{
  "n_kv_head": 4,
  "vocab_size": 8192,
  "bias": "all",
  "tie_embeddings": "early",
  "extras": ["some layers without attention", "local attention windows", "gated attention", "exclusive self-attention", "value embeddings", "hashed n-gram embeddings", "a smear gate", "an embedding shortcut", "learned residual scales", "skips across layers", "capped logits"],
  "init_std_qkv": 0.0456,
  "init_std_o": 0.00806,
  "beta1": 0.9,
  "weight_decay": 0.21,
  "schedule": "wsd",
  "train_tokens": 348600000,
  "dataset": "wikipedia_en"
}
Each number is 200 + 30 x the weight over its row's rms, rounded and kept within 0 to 999. Layers, rows and columns count from 0. The size before them is the row's rms in percent of the matrix's.

# layer 12 MLP down (transposed), 2048x256, rms 0.0723, rows 993-1099, columns 192-223
026,224,275,182,178,147,170,241,201,224,223,176,115,186,246,192,206,154,115,192,225,173,223,203,146,230,200,172,151,258,147,173,172
097,163,197,229,199,202,182,170,184,194,199,224,206,238,177,195,183,199,237,227,234,128,161,218,167,208,269,141,165,182,219,207,190
092,211,195,168,201,168,227,137,166,193,207,227,218,181,201,203,181,159,176,195,143,196,212,201,214,229,215,177,213,207,231,220,191
097,161,166,189,207,186,210,174,182,206,196,192,209,184,204,219,220,135,210,160,221,205,116,206,173,186,236,221,187,200,179,237,224
097,205,194,208,213,250,251,241,204,180,152,259,206,242,140,182,234,167,168,188,150,178,177,238,183,188,196,192,176,162,184,167,157
102,252,261,225,213,223,155,180,182,189,195,210,111,193,224,228,170,234,163,245,167,186,221,215,231,202,169,222,170,179,214,202,191
093,236,188,101,142,202,193,192,224,207,191,207,232,163,193,189,236,186,233,165,222,161,190,198,220,203,193,167,173,193,231,161,160
098,148,187,138,188,194,222,223,150,218,190,213,143,198,205,211,218,231,241,188,175,208,206,204,207,193,174,203,215,221,214,168,226
109,198,159,208,164,232,190,198,210,225,125,174,173,209,180,165,190,228,159,217,207,156,201,191,218,189,251,198,187,258,202,177,179
101,139,211,207,197,198,215,224,210,234,208,197,158,184,200,176,222,151,205,202,208,206,183,188,160,149,192,232,120,232,169,213,184
118,224,174,193,204,192,171,250,195,181,227,180,231,152,234,231,212,219,220,182,139,193,211,193,199,169,259,121,199,208,205,228,167
113,207,158,172,222,198,163,226,199,194,161,202,204,257,154,213,205,153,142,188,191,208,215,174,197,232,231,241,177,171,124,148,217
086,213,261,180,231,195,169,160,154,159,206,182,205,207,242,143,198,183,154,182,188,193,248,228,180,212,155,185,173,212,151,211,233
109,176,203,171,177,186,228,238,221,169,225,219,268,246,215,197,200,208,191,185,198,146,226,210,234,161,168,177,216,177,163,211,188
117,195,167,229,216,224,196,241,209,210,150,211,176,238,220,203,243,210,186,165,159,260,230,250,184,252,151,146,181,255,194,202,223
095,152,183,213,220,207,165,207,246,161,267,182,195,258,176,251,175,226,201,219,215,174,171,208,189,197,181,184,215,173,223,231,217
103,188,154,237,156,200,223,210,167,176,215,223,176,173,180,232,176,225,259,194,154,195,253,198,206,199,202,238,194,249,198,138,186
099,228,200,209,217,139,210,295,192,181,211,169,228,163,213,200,150,186,214,200,194,208,229,179,244,157,194,170,199,163,206,159,213
100,193,234,159,208,144,186,145,221,200,210,237,223,192,167,219,215,192,233,178,228,180,204,238,218,187,224,157,187,172,213,202,218
098,227,188,157,244,203,220,215,179,186,218,227,200,178,235,207,175,215,202,183,210,194,152,212,205,246,205,146,186,184,199,215,237
099,211,219,201,206,210,171,126,200,226,190,198,217,236,154,221,151,156,196,202,199,249,182,192,153,194,245,215,197,179,217,144,208
101,219,237,246,220,242,207,226,186,202,191,213,231,228,172,205,188,238,179,215,201,174,216,177,173,214,230,186,255,222,165,195,257
090,160,169,187,221,158,159,158,201,235,252,190,222,166,187,207,171,196,180,209,231,174,141,157,174,224,178,203,211,183,252,159,202
106,161,216,240,173,216,187,201,161,243,205,239,193,235,193,250,196,196,188,232,223,171,212,158,206,201,237,162,212,177,209,198,194
106,245,174,208,143,227,164,170,254,179,170,195,216,190,202,174,215,204,215,230,187,204,160,171,255,159,219,220,156,216,182,201,224
105,228,171,160,226,223,174,147,183,228,231,199,190,171,182,192,200,191,219,196,181,192,183,169,266,158,146,230,210,228,205,194,208
102,174,224,243,196,247,195,175,197,155,183,196,249,186,236,134,224,188,213,242,183,170,210,192,197,197,182,186,184,222,189,142,184
095,211,178,176,159,180,215,151,237,190,180,248,171,184,215,176,190,248,205,218,207,187,222,197,219,249,183,246,215,218,176,217,150
090,190,200,194,245,208,228,177,258,228,170,240,189,229,205,233,163,180,205,162,201,159,202,184,203,244,150,200,167,136,247,184,217
106,230,219,201,195,205,186,189,134,207,124,236,187,187,172,187,224,206,243,159,191,245,148,216,146,206,179,212,217,218,224,178,256
101,186,211,203,227,180,190,183,180,184,168,143,190,192,242,206,184,151,261,172,218,162,140,185,191,194,191,192,147,188,131,152,180
111,209,198,181,134,170,235,185,209,164,209,192,171,187,193,206,214,164,242,232,192,171,146,205,156,230,185,168,229,242,206,185,149
120,175,224,240,182,257,267,236,196,208,177,227,225,201,159,179,218,228,199,154,243,209,202,168,183,248,184,205,232,188,241,184,259
104,212,146,187,154,140,239,166,200,195,211,170,136,194,169,263,218,182,191,253,209,185,195,185,185,238,205,194,182,207,217,180,214
103,196,184,219,161,179,188,232,177,150,146,205,235,234,165,201,171,222,199,198,168,277,221,163,179,191,214,207,241,240,228,190,224
106,178,221,166,179,197,192,167,220,259,144,167,202,185,204,241,211,179,217,188,190,215,197,199,202,220,230,170,199,196,256,199,171
104,204,253,236,138,183,225,197,240,223,196,215,200,206,201,250,158,184,201,215,179,222,228,175,208,205,196,200,214,161,207,199,212
099,154,202,214,211,195,212,234,190,216,152,176,187,210,159,199,184,231,168,197,192,162,214,233,167,202,231,240,231,187,210,209,221
104,207,165,167,252,258,251,195,205,186,211,236,207,277,209,223,189,217,246,196,220,152,117,213,217,162,194,175,216,224,166,207,174
091,267,191,170,229,226,209,218,228,180,192,179,206,172,263,166,187,204,204,226,209,239,197,161,198,175,245,198,137,207,206,257,139
097,193,180,221,239,200,184,203,231,170,216,223,193,221,224,161,184,184,163,198,189,210,191,221,196,220,210,205,180,212,187,238,181
094,150,204,261,165,190,219,184,173,239,200,201,224,212,253,172,178,195,182,226,197,162,236,163,190,191,219,138,205,209,155,248,177
101,184,223,240,182,222,219,191,165,224,185,179,152,223,212,252,242,219,220,210,204,217,174,162,201,156,210,164,235,181,203,248,158
091,187,228,228,183,191,236,239,163,241,223,216,216,114,198,259,204,176,158,191,232,180,212,185,220,224,192,212,238,166,166,167,219
094,211,239,178,192,198,269,211,161,208,141,223,178,150,172,120,204,172,209,229,142,276,197,204,202,177,186,244,231,137,206,216,237
105,166,191,216,236,171,162,195,191,190,186,217,224,187,178,164,230,263,139,137,188,226,268,185,165,210,161,228,203,213,158,147,152
105,210,166,116,193,207,159,170,210,191,177,228,198,230,198,176,217,234,208,204,198,238,139,230,240,205,223,194,173,219,224,195,171
103,198,224,183,204,218,231,185,245,215,191,205,186,176,209,197,214,131,191,186,248,188,241,218,149,210,211,161,198,207,233,216,176
109,198,232,250,238,269,202,166,209,263,173,175,162,208,198,219,150,142,226,181,250,196,211,188,273,182,209,173,244,225,236,200,190
100,192,205,226,234,233,180,179,238,231,179,220,180,235,188,241,217,213,227,196,160,191,191,149,200,219,219,190,187,205,207,150,203
107,238,139,236,195,183,204,183,161,232,140,267,200,165,176,212,206,212,183,182,190,177,188,240,183,210,203,189,223,195,212,282,206
099,220,186,196,218,224,181,166,136,215,194,186,204,219,158,227,203,176,205,201,188,194,273,114,177,196,191,225,229,184,211,139,254
101,202,168,172,159,211,158,169,123,263,217,167,180,178,231,197,265,191,219,233,175,222,229,228,248,248,235,188,234,212,164,223,160
103,195,220,178,180,201,159,213,199,241,198,187,207,226,251,254,196,239,195,178,226,189,238,188,204,227,186,263,254,181,219,198,211
096,193,203,226,154,154,212,187,218,203,237,226,145,179,183,231,210,215,256,181,182,261,183,225,244,203,189,191,194,269,190,207,244
089,255,205,227,230,164,163,208,188,212,194,176,174,179,251,180,200,211,178,186,192,178,222,217,212,176,193,186,158,218,215,202,206
101,257,248,252,170,232,168,218,224,193,209,227,227,173,162,230,233,190,229,181,210,205,198,158,172,242,203,219,188,221,205,229,211
110,207,212,186,204,216,161,212,166,186,159,163,234,195,162,202,233,190,169,206,157,216,147,116,227,217,188,165,210,208,207,158,209
100,123,230,222,232,234,223,195,220,196,246,196,201,198,206,186,228,149,169,207,218,230,147,238,217,189,207,208,194,213,263,185,167
094,229,207,210,160,187,204,217,240,225,214,222,156,203,214,224,183,229,283,191,227,223,166,218,206,190,205,188,181,182,209,225,242
094,192,192,163,177,142,217,204,181,180,159,194,234,166,266,236,212,249,188,217,226,244,181,212,257,189,144,186,185,191,224,201,221
113,164,179,236,227,193,150,221,219,162,199,182,158,263,212,198,249,240,161,214,222,202,196,197,218,193,176,186,206,226,182,201,196
098,204,167,245,178,225,207,236,192,192,175,235,211,222,186,223,189,278,140,223,166,153,225,181,210,166,246,188,205,234,162,223,240
104,162,138,214,225,198,233,200,221,123,179,188,215,210,232,208,202,192,197,204,158,205,193,268,187,184,204,186,194,228,165,223,245
097,155,156,214,188,194,249,256,213,219,145,146,242,174,194,217,202,185,202,216,184,191,254,240,178,195,179,213,218,188,187,202,231
100,183,262,218,179,198,203,212,147,183,161,174,167,223,142,192,200,206,215,249,190,215,171,220,217,219,203,190,217,197,190,146,213
094,224,253,164,215,244,174,188,223,223,155,198,165,214,208,144,184,233,190,166,219,210,175,218,197,170,196,185,204,200,232,208,191
103,189,188,221,230,165,170,228,263,211,235,191,209,242,234,207,182,190,179,171,157,187,276,238,201,194,193,175,190,164,250,213,240
113,174,179,202,204,188,212,254,160,213,181,237,250,210,212,200,222,212,216,213,173,171,187,136,238,138,217,182,243,192,183,249,177
091,228,234,140,168,193,202,184,231,203,215,205,192,201,236,118,282,226,207,187,150,183,140,216,200,230,214,207,197,211,198,212,189
098,187,172,258,149,238,208,226,170,260,148,201,216,192,166,179,149,193,277,196,150,164,200,140,208,214,181,222,212,179,220,210,173
098,215,202,177,195,198,174,197,225,189,193,188,155,200,218,223,152,196,209,185,182,206,200,173,190,227,215,197,201,238,111,154,189
100,176,180,147,128,173,134,244,258,162,199,232,167,201,193,201,245,215,189,242,202,216,274,244,231,197,180,149,240,206,236,209,204
025,196,198,183,191,162,210,248,209,212,172,186,222,153,162,181,222,222,227,218,247,189,191,199,209,222,205,190,143,217,219,203,187
103,178,173,201,187,235,175,202,152,191,207,178,152,223,282,144,172,210,228,198,166,171,216,172,214,193,236,179,197,215,202,139,205
099,206,256,170,196,211,200,211,246,188,246,215,195,221,183,181,227,164,226,233,211,200,185,181,197,180,201,243,202,167,200,160,220
108,216,182,236,182,171,158,193,236,199,218,220,233,185,195,217,188,196,205,200,239,217,192,252,209,231,178,165,135,140,145,231,200
100,211,176,213,191,164,178,169,224,271,152,170,221,181,98,210,181,234,238,269,174,204,207,179,217,160,213,230,222,215,179,219,207
106,234,211,198,240,186,232,211,190,222,158,227,141,189,207,221,133,192,179,221,217,207,200,214,194,252,216,193,216,159,184,190,203
100,261,214,165,212,213,166,196,208,198,256,183,175,151,218,192,168,237,242,234,190,184,221,200,193,169,212,200,145,248,164,239,217
031,199,190,186,199,204,186,198,209,221,206,169,162,184,222,139,155,202,203,172,187,201,217,215,279,205,210,230,189,180,186,192,244
098,201,208,164,231,247,189,200,185,191,176,218,195,227,242,193,221,153,177,210,218,215,205,169,177,190,206,222,192,203,208,242,163
085,252,230,196,174,191,159,218,181,227,185,240,196,215,174,181,253,207,199,275,223,213,221,194,113,174,189,219,183,154,227,200,220
099,221,177,245,215,230,203,218,119,209,230,147,209,185,168,222,164,217,241,239,208,254,196,186,195,240,169,212,157,175,166,217,211
112,186,234,213,177,259,243,163,147,248,185,173,200,149,169,200,228,211,262,187,142,158,225,200,222,168,244,221,202,212,212,272,273
088,179,234,190,210,193,188,176,184,177,205,170,202,160,178,204,241,164,204,209,171,192,169,187,225,171,227,196,213,224,199,192,232
101,230,168,195,175,206,188,165,179,204,187,169,241,213,216,240,201,221,208,186,210,230,202,180,210,228,223,233,205,154,197,189,238
104,212,254,271,184,214,179,250,198,216,192,175,180,131,201,197,233,230,198,208,199,196,210,162,222,209,186,174,181,176,156,199,162
097,187,182,223,216,227,176,217,234,182,217,169,243,200,179,214,178,216,231,217,195,238,231,189,170,160,177,186,230,175,200,191,216
104,150,169,222,239,278,192,211,175,163,201,234,171,227,191,183,222,262,209,167,207,170,239,240,237,234,201,188,213,214,180,217,206
105,152,212,196,137,162,214,178,204,296,206,238,192,239,190,127,219,209,230,222,256,166,214,149,204,213,249,211,155,221,194,197,148
098,220,208,195,190,210,189,187,205,202,232,243,188,226,199,210,191,215,221,214,191,198,194,174,149,178,199,196,195,202,163,238,229
094,165,222,211,197,217,211,215,217,197,195,186,207,138,213,272,224,199,240,191,190,179,186,172,207,178,170,174,207,197,208,185,266
105,189,205,198,226,222,169,258,195,171,155,237,128,199,232,270,186,183,221,214,181,182,169,205,220,257,194,213,229,215,165,221,168
095,230,219,198,223,202,178,193,173,196,191,202,156,168,181,208,166,194,214,244,168,193,245,219,192,220,223,192,147,188,255,193,184
100,228,214,183,170,218,183,128,203,241,217,203,217,177,182,189,195,245,193,254,167,177,183,190,216,243,208,224,154,262,193,200,204
104,225,137,191,222,237,229,172,211,234,207,171,150,195,166,257,248,195,186,160,177,233,159,131,189,176,190,170,197,207,161,191,217
108,221,218,222,186,241,183,192,236,211,218,221,229,152,170,181,216,212,211,219,213,221,204,239,200,242,198,137,155,188,215,195,236
095,218,223,187,172,210,209,172,199,222,240,205,150,142,160,191,243,215,218,225,224,210,216,211,222,219,236,125,156,217,196,221,198
100,253,192,255,198,217,186,216,249,211,187,215,170,168,184,141,231,216,197,197,261,103,201,207,237,227,237,193,197,195,150,215,220
098,212,176,240,212,215,221,209,235,234,219,181,175,208,186,218,208,195,226,240,174,213,164,194,146,185,182,188,171,193,194,201,194
099,187,160,155,165,184,137,209,206,205,194,199,166,231,224,215,238,234,181,265,172,217,172,152,206,269,167,214,222,201,201,223,212
093,191,265,241,184,213,203,191,211,210,207,179,194,239,209,190,168,164,178,183,216,203,197,194,192,181,200,215,157,185,243,168,220
099,211,154,198,229,186,172,180,193,149,195,155,213,222,202,192,236,182,201,156,197,185,170,197,242,250,221,184,215,179,193,189,179
107,187,217,274,225,126,235,186,181,239,193,191,218,180,222,223,215,233,196,146,204,200,230,208,196,193,181,173,239,225,216,186,201
093,241,226,167,194,171,204,216,189,181,183,183,177,207,230,216,164,191,218,219,177,157,148,194,275,161,274,217,170,247,248,212,230
094,215,227,209,232,203,171,218,224,208,226,181,228,209,202,261,213,202,255,184,168,179,242,152,144,207,118,177,198,179,239,153,235
# layer 12 MLP up, 2048x256, rms 0.0777, rows 994-1100, columns 192-223
102,195,179,137,226,201,177,222,209,211,247,186,212,220,169,177,185,175,213,174,190,237,189,205,278,194,204,189,252,245,230,184,201
095,142,163,207,184,178,171,247,189,226,202,217,194,158,213,234,196,190,195,143,215,222,162,188,212,189,193,154,170,208,193,226,225
098,189,233,120,155,220,170,188,188,158,196,195,260,223,175,214,239,176,174,241,191,232,157,196,141,185,207,168,180,134,214,212,151
092,163,202,205,192,187,170,157,206,137,282,184,199,202,186,238,163,203,210,220,261,205,157,180,221,236,226,233,232,238,171,196,229
100,195,174,199,228,197,189,206,233,161,227,237,217,236,197,226,192,198,189,190,215,205,157,202,208,189,189,188,278,164,179,171,190
095,162,135,225,190,211,203,144,224,228,266,154,208,170,200,196,206,204,133,224,124,197,240,229,209,214,150,229,156,211,239,249,192
098,182,160,151,187,173,229,201,164,237,229,235,187,203,167,224,196,204,171,176,229,190,198,224,195,163,218,213,254,205,182,196,203
105,196,146,238,206,224,237,173,227,182,172,230,205,231,228,163,191,181,200,147,249,193,188,198,188,177,233,273,209,200,225,144,173
105,153,209,187,206,226,225,208,255,149,176,195,163,218,224,225,196,177,183,207,186,235,194,183,150,167,228,259,227,137,173,228,207
111,178,189,180,249,260,182,180,223,142,285,167,217,167,206,184,179,208,189,148,214,227,255,225,133,198,224,198,281,166,223,178,158
120,168,194,175,219,237,230,221,207,178,184,174,193,242,193,223,210,192,242,202,203,192,221,161,184,209,200,214,276,230,174,194,220
088,220,185,134,217,220,281,225,222,199,214,217,201,198,202,157,211,210,221,151,193,242,201,189,245,165,248,234,220,209,216,99,166
107,183,168,154,253,202,235,220,205,142,231,204,211,149,181,166,207,181,136,187,188,189,232,203,170,189,110,221,193,226,198,222,139
123,174,148,187,222,182,206,178,230,147,146,249,169,272,165,181,229,153,227,135,165,220,218,157,183,151,173,254,200,184,203,156,213
103,230,210,218,199,229,270,144,182,171,182,156,155,225,193,187,152,221,188,157,177,221,238,214,196,208,214,194,158,216,202,176,200
098,167,165,206,162,173,201,187,237,249,208,195,252,228,185,214,170,188,170,177,224,262,225,168,223,221,188,198,218,201,163,216,177
104,243,199,112,190,251,190,246,183,159,240,249,201,190,169,213,201,225,180,201,183,205,190,223,249,146,162,170,229,139,187,160,210
095,244,215,220,219,270,215,168,203,207,210,212,170,219,233,202,254,192,151,199,164,220,165,244,174,216,194,264,219,211,185,225,197
095,221,225,175,191,248,224,207,187,201,235,190,180,180,180,160,212,171,228,197,190,217,206,232,209,190,167,217,191,223,240,167,154
095,202,238,208,191,191,231,190,183,166,198,239,188,252,216,185,225,216,176,175,195,198,163,232,167,175,219,200,178,206,223,151,213
109,232,181,178,202,173,188,193,228,210,185,174,265,168,122,160,228,191,211,135,204,215,220,268,242,189,211,178,160,177,167,208,196
090,191,230,174,211,291,217,198,215,176,194,219,226,150,217,207,188,214,231,234,200,208,244,250,208,179,209,249,199,241,209,191,220
100,192,173,164,172,170,218,213,230,229,256,220,192,244,196,211,188,179,200,194,141,183,184,185,192,232,231,251,222,163,201,212,236
113,198,210,167,222,150,203,234,164,168,146,214,214,148,152,233,203,196,162,198,214,237,224,198,153,145,198,242,193,193,231,179,202
109,152,258,200,221,213,259,256,246,184,142,219,219,169,192,200,204,166,175,175,224,237,178,168,223,209,234,162,186,178,197,208,150
101,246,181,183,226,267,231,213,166,176,196,171,220,165,219,179,219,163,207,215,196,210,232,246,177,151,181,151,198,159,205,210,208
094,214,214,200,175,191,258,235,175,163,198,214,197,164,173,189,177,219,176,202,168,256,289,170,239,201,140,151,229,169,188,193,186
090,153,235,193,261,229,188,228,223,163,178,173,220,159,136,154,215,183,219,260,219,211,181,180,168,159,224,223,214,175,162,167,219
107,213,165,182,205,209,259,159,174,221,196,199,236,180,212,212,124,210,172,176,176,234,228,184,133,227,167,189,184,219,223,232,188
098,177,137,190,181,235,204,233,170,205,209,217,164,166,195,223,141,190,229,170,216,202,191,197,226,183,205,214,193,219,134,162,178
118,192,208,148,199,204,167,189,164,163,249,218,205,199,124,190,162,187,171,195,181,209,217,208,115,187,161,249,229,172,175,157,207
109,162,137,211,180,180,193,215,186,231,205,213,193,188,218,189,172,206,223,198,228,276,186,238,239,238,241,229,209,235,223,216,189
107,206,155,200,213,225,207,212,168,238,215,189,209,166,181,212,193,204,209,224,185,189,249,222,221,207,182,230,198,209,170,231,219
105,201,174,226,185,201,219,201,210,156,151,186,195,193,208,224,233,206,156,224,199,236,228,191,209,180,210,154,220,185,242,204,171
107,193,237,178,223,216,239,240,199,255,183,196,239,200,193,194,181,175,179,195,232,231,206,160,244,217,191,251,293,153,212,202,211
114,185,165,177,246,265,219,211,195,192,179,191,216,224,182,163,228,185,183,148,205,177,186,220,191,170,164,182,207,249,206,165,172
100,169,170,240,196,214,181,175,208,198,137,169,254,183,190,193,245,208,191,189,222,243,165,206,193,135,179,172,229,200,209,199,238
108,197,203,193,175,186,231,197,171,203,191,179,228,217,190,156,197,132,173,184,227,173,170,202,211,189,246,271,215,208,256,216,207
087,182,212,203,219,215,214,231,210,200,241,215,265,209,238,187,227,136,175,188,206,183,222,240,186,229,254,193,209,145,170,237,168
093,218,216,227,268,193,197,135,186,228,159,192,226,194,155,148,256,205,212,224,195,224,212,170,198,185,161,166,195,190,198,207,187
095,213,213,184,168,211,179,286,222,111,178,226,162,186,142,222,210,159,189,191,212,252,237,187,196,180,200,200,258,218,217,199,208
097,185,177,177,227,245,176,204,223,198,226,170,216,158,196,207,210,215,218,195,191,177,179,208,183,176,198,263,245,209,231,201,224
092,122,232,206,175,151,259,204,196,188,178,224,141,177,118,146,189,206,191,188,212,252,171,246,225,151,156,237,259,201,216,191,222
090,246,216,160,187,230,230,238,188,217,146,219,252,154,228,131,188,152,178,164,179,254,189,284,197,143,162,196,200,141,221,225,202
107,186,182,173,181,208,222,195,201,210,145,187,213,208,182,188,144,260,250,158,161,216,276,200,222,160,207,176,206,227,223,141,147
108,210,203,186,191,208,190,213,201,160,187,214,201,162,142,216,215,207,202,202,227,171,243,246,183,187,212,242,227,166,261,147,186
099,174,215,240,255,208,170,204,239,228,217,196,233,245,204,230,191,203,217,218,154,208,178,148,153,152,200,196,244,254,189,153,177
111,123,182,204,177,231,163,249,150,205,196,196,164,159,190,212,160,185,234,173,216,255,236,202,222,191,168,198,265,172,216,169,168
099,167,197,151,183,164,235,215,233,244,223,216,190,178,164,190,205,203,233,146,200,211,199,227,243,217,170,224,189,211,176,267,160
102,121,215,185,212,161,229,204,181,208,201,167,220,184,170,211,195,163,232,184,202,202,180,208,205,168,212,204,227,171,203,215,208
097,204,245,184,244,150,226,155,226,149,216,211,229,193,203,147,215,202,125,135,154,201,254,213,195,169,181,217,161,175,245,197,195
102,215,208,208,179,178,215,193,161,166,200,198,271,223,184,229,215,216,227,190,257,209,151,236,192,118,185,184,168,243,253,175,179
114,231,219,167,197,190,193,126,230,192,162,142,223,221,202,165,175,196,137,127,205,196,179,239,214,212,203,248,234,146,240,180,242
097,210,232,169,160,195,189,179,255,210,150,130,201,148,209,186,155,220,173,192,176,209,186,283,172,177,200,229,177,204,239,192,191
087,214,213,164,180,190,185,234,217,214,221,180,222,206,200,139,211,198,182,155,129,229,194,197,267,199,206,161,215,173,237,167,86
097,181,213,220,214,199,235,146,171,212,178,208,149,179,201,162,213,239,164,168,165,201,194,219,177,171,199,221,185,222,225,197,115
110,198,220,155,233,262,165,176,164,185,194,144,212,240,151,202,197,191,183,188,215,195,207,142,207,225,196,217,219,200,271,214,189
101,192,174,199,154,235,200,151,193,221,267,177,273,249,186,133,155,156,228,175,187,235,171,171,198,167,259,214,175,176,194,200,196
099,118,197,216,170,237,191,183,190,179,229,196,217,228,175,200,182,165,214,219,227,224,274,201,164,221,228,217,198,133,268,256,169
087,214,134,233,260,218,189,196,240,204,251,194,180,244,186,206,166,144,183,230,192,207,237,239,161,189,242,237,216,240,195,200,196
110,188,227,189,198,275,227,218,183,143,171,133,237,172,198,226,167,185,201,82,210,217,182,209,232,188,196,170,204,167,211,181,194
104,216,210,129,160,212,186,184,191,206,235,223,276,217,208,214,198,190,239,144,239,199,196,211,212,207,172,219,216,142,256,169,255
108,215,158,187,216,197,172,147,193,166,253,205,207,198,124,224,121,217,216,212,249,243,259,223,164,184,230,210,186,182,179,216,149
093,235,156,223,159,153,205,217,199,267,170,213,215,222,194,211,185,176,219,187,202,227,266,194,201,137,255,187,177,262,237,127,177
095,190,251,148,175,171,229,229,274,161,241,139,234,253,230,202,167,158,222,203,192,249,215,188,164,187,242,207,220,154,251,189,166
096,217,202,209,187,188,219,200,150,156,237,168,197,155,210,150,210,171,200,198,161,243,198,225,168,177,197,148,243,189,218,174,173
105,203,195,211,248,189,224,249,220,258,200,216,198,268,179,222,175,183,230,171,201,226,208,153,149,120,170,231,222,163,208,235,195
131,190,227,222,259,261,212,189,196,183,189,180,253,237,198,156,226,192,208,220,138,203,209,185,232,136,185,228,247,203,194,232,176
090,205,190,152,160,188,247,206,210,210,142,205,225,187,225,151,144,222,237,223,221,217,176,234,227,202,164,254,191,172,194,191,161
102,202,200,219,198,199,179,229,158,250,162,187,271,161,212,210,186,245,218,185,233,199,205,180,219,211,178,205,198,235,196,215,191
100,185,159,173,191,230,192,210,212,188,200,203,211,210,209,196,195,173,199,174,194,226,171,234,228,198,220,162,258,171,184,186,214
103,187,220,134,217,217,202,221,211,187,199,255,222,234,159,156,225,174,193,211,225,227,213,187,191,159,238,216,237,225,259,188,195
038,187,202,144,164,215,206,192,164,200,191,194,234,191,144,155,196,111,180,207,194,219,178,212,147,170,198,201,214,191,193,194,205
107,164,180,197,169,214,205,252,219,185,140,208,244,191,209,158,193,213,245,163,215,195,217,236,240,203,243,211,206,206,181,215,139
097,168,191,211,252,250,239,225,196,250,148,258,224,221,211,226,155,211,157,225,176,208,209,180,140,196,216,197,200,235,251,154,171
113,185,218,202,267,160,202,160,218,211,198,184,205,161,224,202,169,161,183,160,210,206,179,221,159,180,224,197,203,197,225,168,232
090,206,246,169,177,212,212,208,214,183,202,212,203,202,235,215,216,149,164,145,191,194,206,236,205,268,190,161,177,165,219,176,159
097,216,214,177,146,238,200,233,171,205,225,169,154,237,124,204,217,156,221,179,194,266,187,184,165,200,236,237,234,143,251,136,192
099,175,195,218,218,186,201,260,214,164,170,213,169,165,199,206,180,171,196,156,223,193,206,236,178,179,223,159,220,153,193,237,204
037,160,191,165,196,196,244,195,204,202,312,208,247,220,158,176,177,194,184,222,179,199,203,184,190,213,217,198,228,197,178,168,177
092,185,135,145,211,240,170,196,220,168,229,160,208,147,251,212,166,178,230,156,197,200,220,221,185,258,206,190,233,196,175,196,191
088,178,157,217,233,186,276,137,203,222,185,184,260,190,209,181,152,240,226,154,172,187,269,251,234,228,195,153,216,215,214,166,244
100,184,191,214,203,236,223,214,231,251,191,220,231,216,194,190,182,211,188,225,178,207,166,170,228,207,190,181,251,227,193,185,204
110,236,171,198,263,246,241,215,174,243,198,179,231,192,150,194,147,195,231,243,181,208,187,197,142,141,195,247,208,206,260,185,177
089,264,213,226,254,158,213,232,222,215,186,243,207,215,208,221,159,168,168,206,186,195,186,191,195,148,181,209,213,163,180,234,231
096,191,159,213,267,218,200,217,210,199,262,219,216,200,142,153,197,212,193,170,170,179,167,246,176,166,263,208,190,216,208,240,192
107,201,237,207,194,200,202,206,277,191,221,162,244,242,168,193,183,162,141,203,167,194,296,186,168,173,226,259,209,222,266,203,188
099,190,169,241,190,208,177,180,277,186,187,168,243,201,200,199,193,152,239,188,217,186,215,161,176,159,212,203,198,227,204,176,197
096,182,176,213,229,220,199,175,205,183,195,158,177,227,211,176,248,198,236,215,212,262,157,230,194,244,267,200,208,248,217,226,197
106,228,208,150,216,205,215,207,228,219,258,144,196,165,192,180,172,224,190,225,249,201,171,204,176,175,186,223,232,179,240,190,162
097,198,203,197,213,196,224,240,197,205,209,159,201,244,207,219,175,173,176,176,195,212,217,166,143,193,196,200,222,204,283,156,151
094,191,150,198,199,205,193,164,195,228,189,227,232,171,205,211,195,151,174,160,178,169,231,204,181,188,172,190,206,175,208,233,177
104,162,213,195,209,224,190,249,179,226,174,187,202,211,239,217,207,194,164,161,233,208,196,216,228,227,192,177,217,176,201,176,235
092,215,253,187,233,155,243,198,212,197,199,203,155,159,177,201,176,228,233,258,224,219,226,186,253,208,173,187,194,194,250,123,155
100,193,174,218,219,216,215,238,164,118,186,228,194,169,215,183,182,183,223,145,234,207,227,186,167,188,281,196,213,172,167,133,150
107,193,150,208,215,288,179,195,229,175,205,207,193,202,202,230,186,189,187,186,192,177,193,176,175,188,172,228,208,180,228,193,210
110,199,165,158,190,190,197,195,210,197,204,119,211,166,118,174,217,150,228,161,242,177,169,181,147,203,207,168,225,225,193,238,169
095,164,219,202,196,219,214,177,182,202,237,179,265,219,215,176,126,188,178,176,192,246,205,246,203,158,124,184,201,169,183,193,165
096,212,193,208,165,201,247,277,239,197,170,242,256,208,183,164,163,166,190,159,236,188,218,184,214,207,186,214,175,230,145,184,202
096,167,162,218,229,219,199,250,250,176,166,158,158,207,193,208,233,178,226,232,198,216,176,209,219,180,206,178,199,224,181,197,200
101,205,207,195,219,280,278,190,250,164,184,159,221,208,205,194,158,163,202,156,246,191,188,214,199,145,242,173,185,219,188,146,169
092,171,229,173,224,218,270,212,182,214,215,191,224,195,193,194,96,183,206,154,214,224,260,163,224,171,200,170,192,213,195,169,215
106,179,219,218,196,183,260,209,187,244,178,218,185,181,202,210,221,202,191,183,200,207,245,233,161,211,200,199,204,220,204,212,212
105,178,163,224,248,201,198,228,207,233,242,155,160,166,219,208,197,190,235,202,184,210,203,231,161,156,170,261,218,183,198,205,156
091,257,197,173,226,222,217,206,143,189,196,164,238,152,190,184,242,183,148,216,167,190,236,196,209,203,182,213,198,218,212,273,210
093,159,259,177,147,182,202,183,211,206,231,188,221,254,202,204,217,177,229,175,193,215,196,239,179,135,281,234,182,152,197,161,172
110,205,204,154,189,225,236,253,205,169,195,209,189,223,171,198,161,177,197,187,172,237,182,182,173,214,207,202,261,210,170,199,220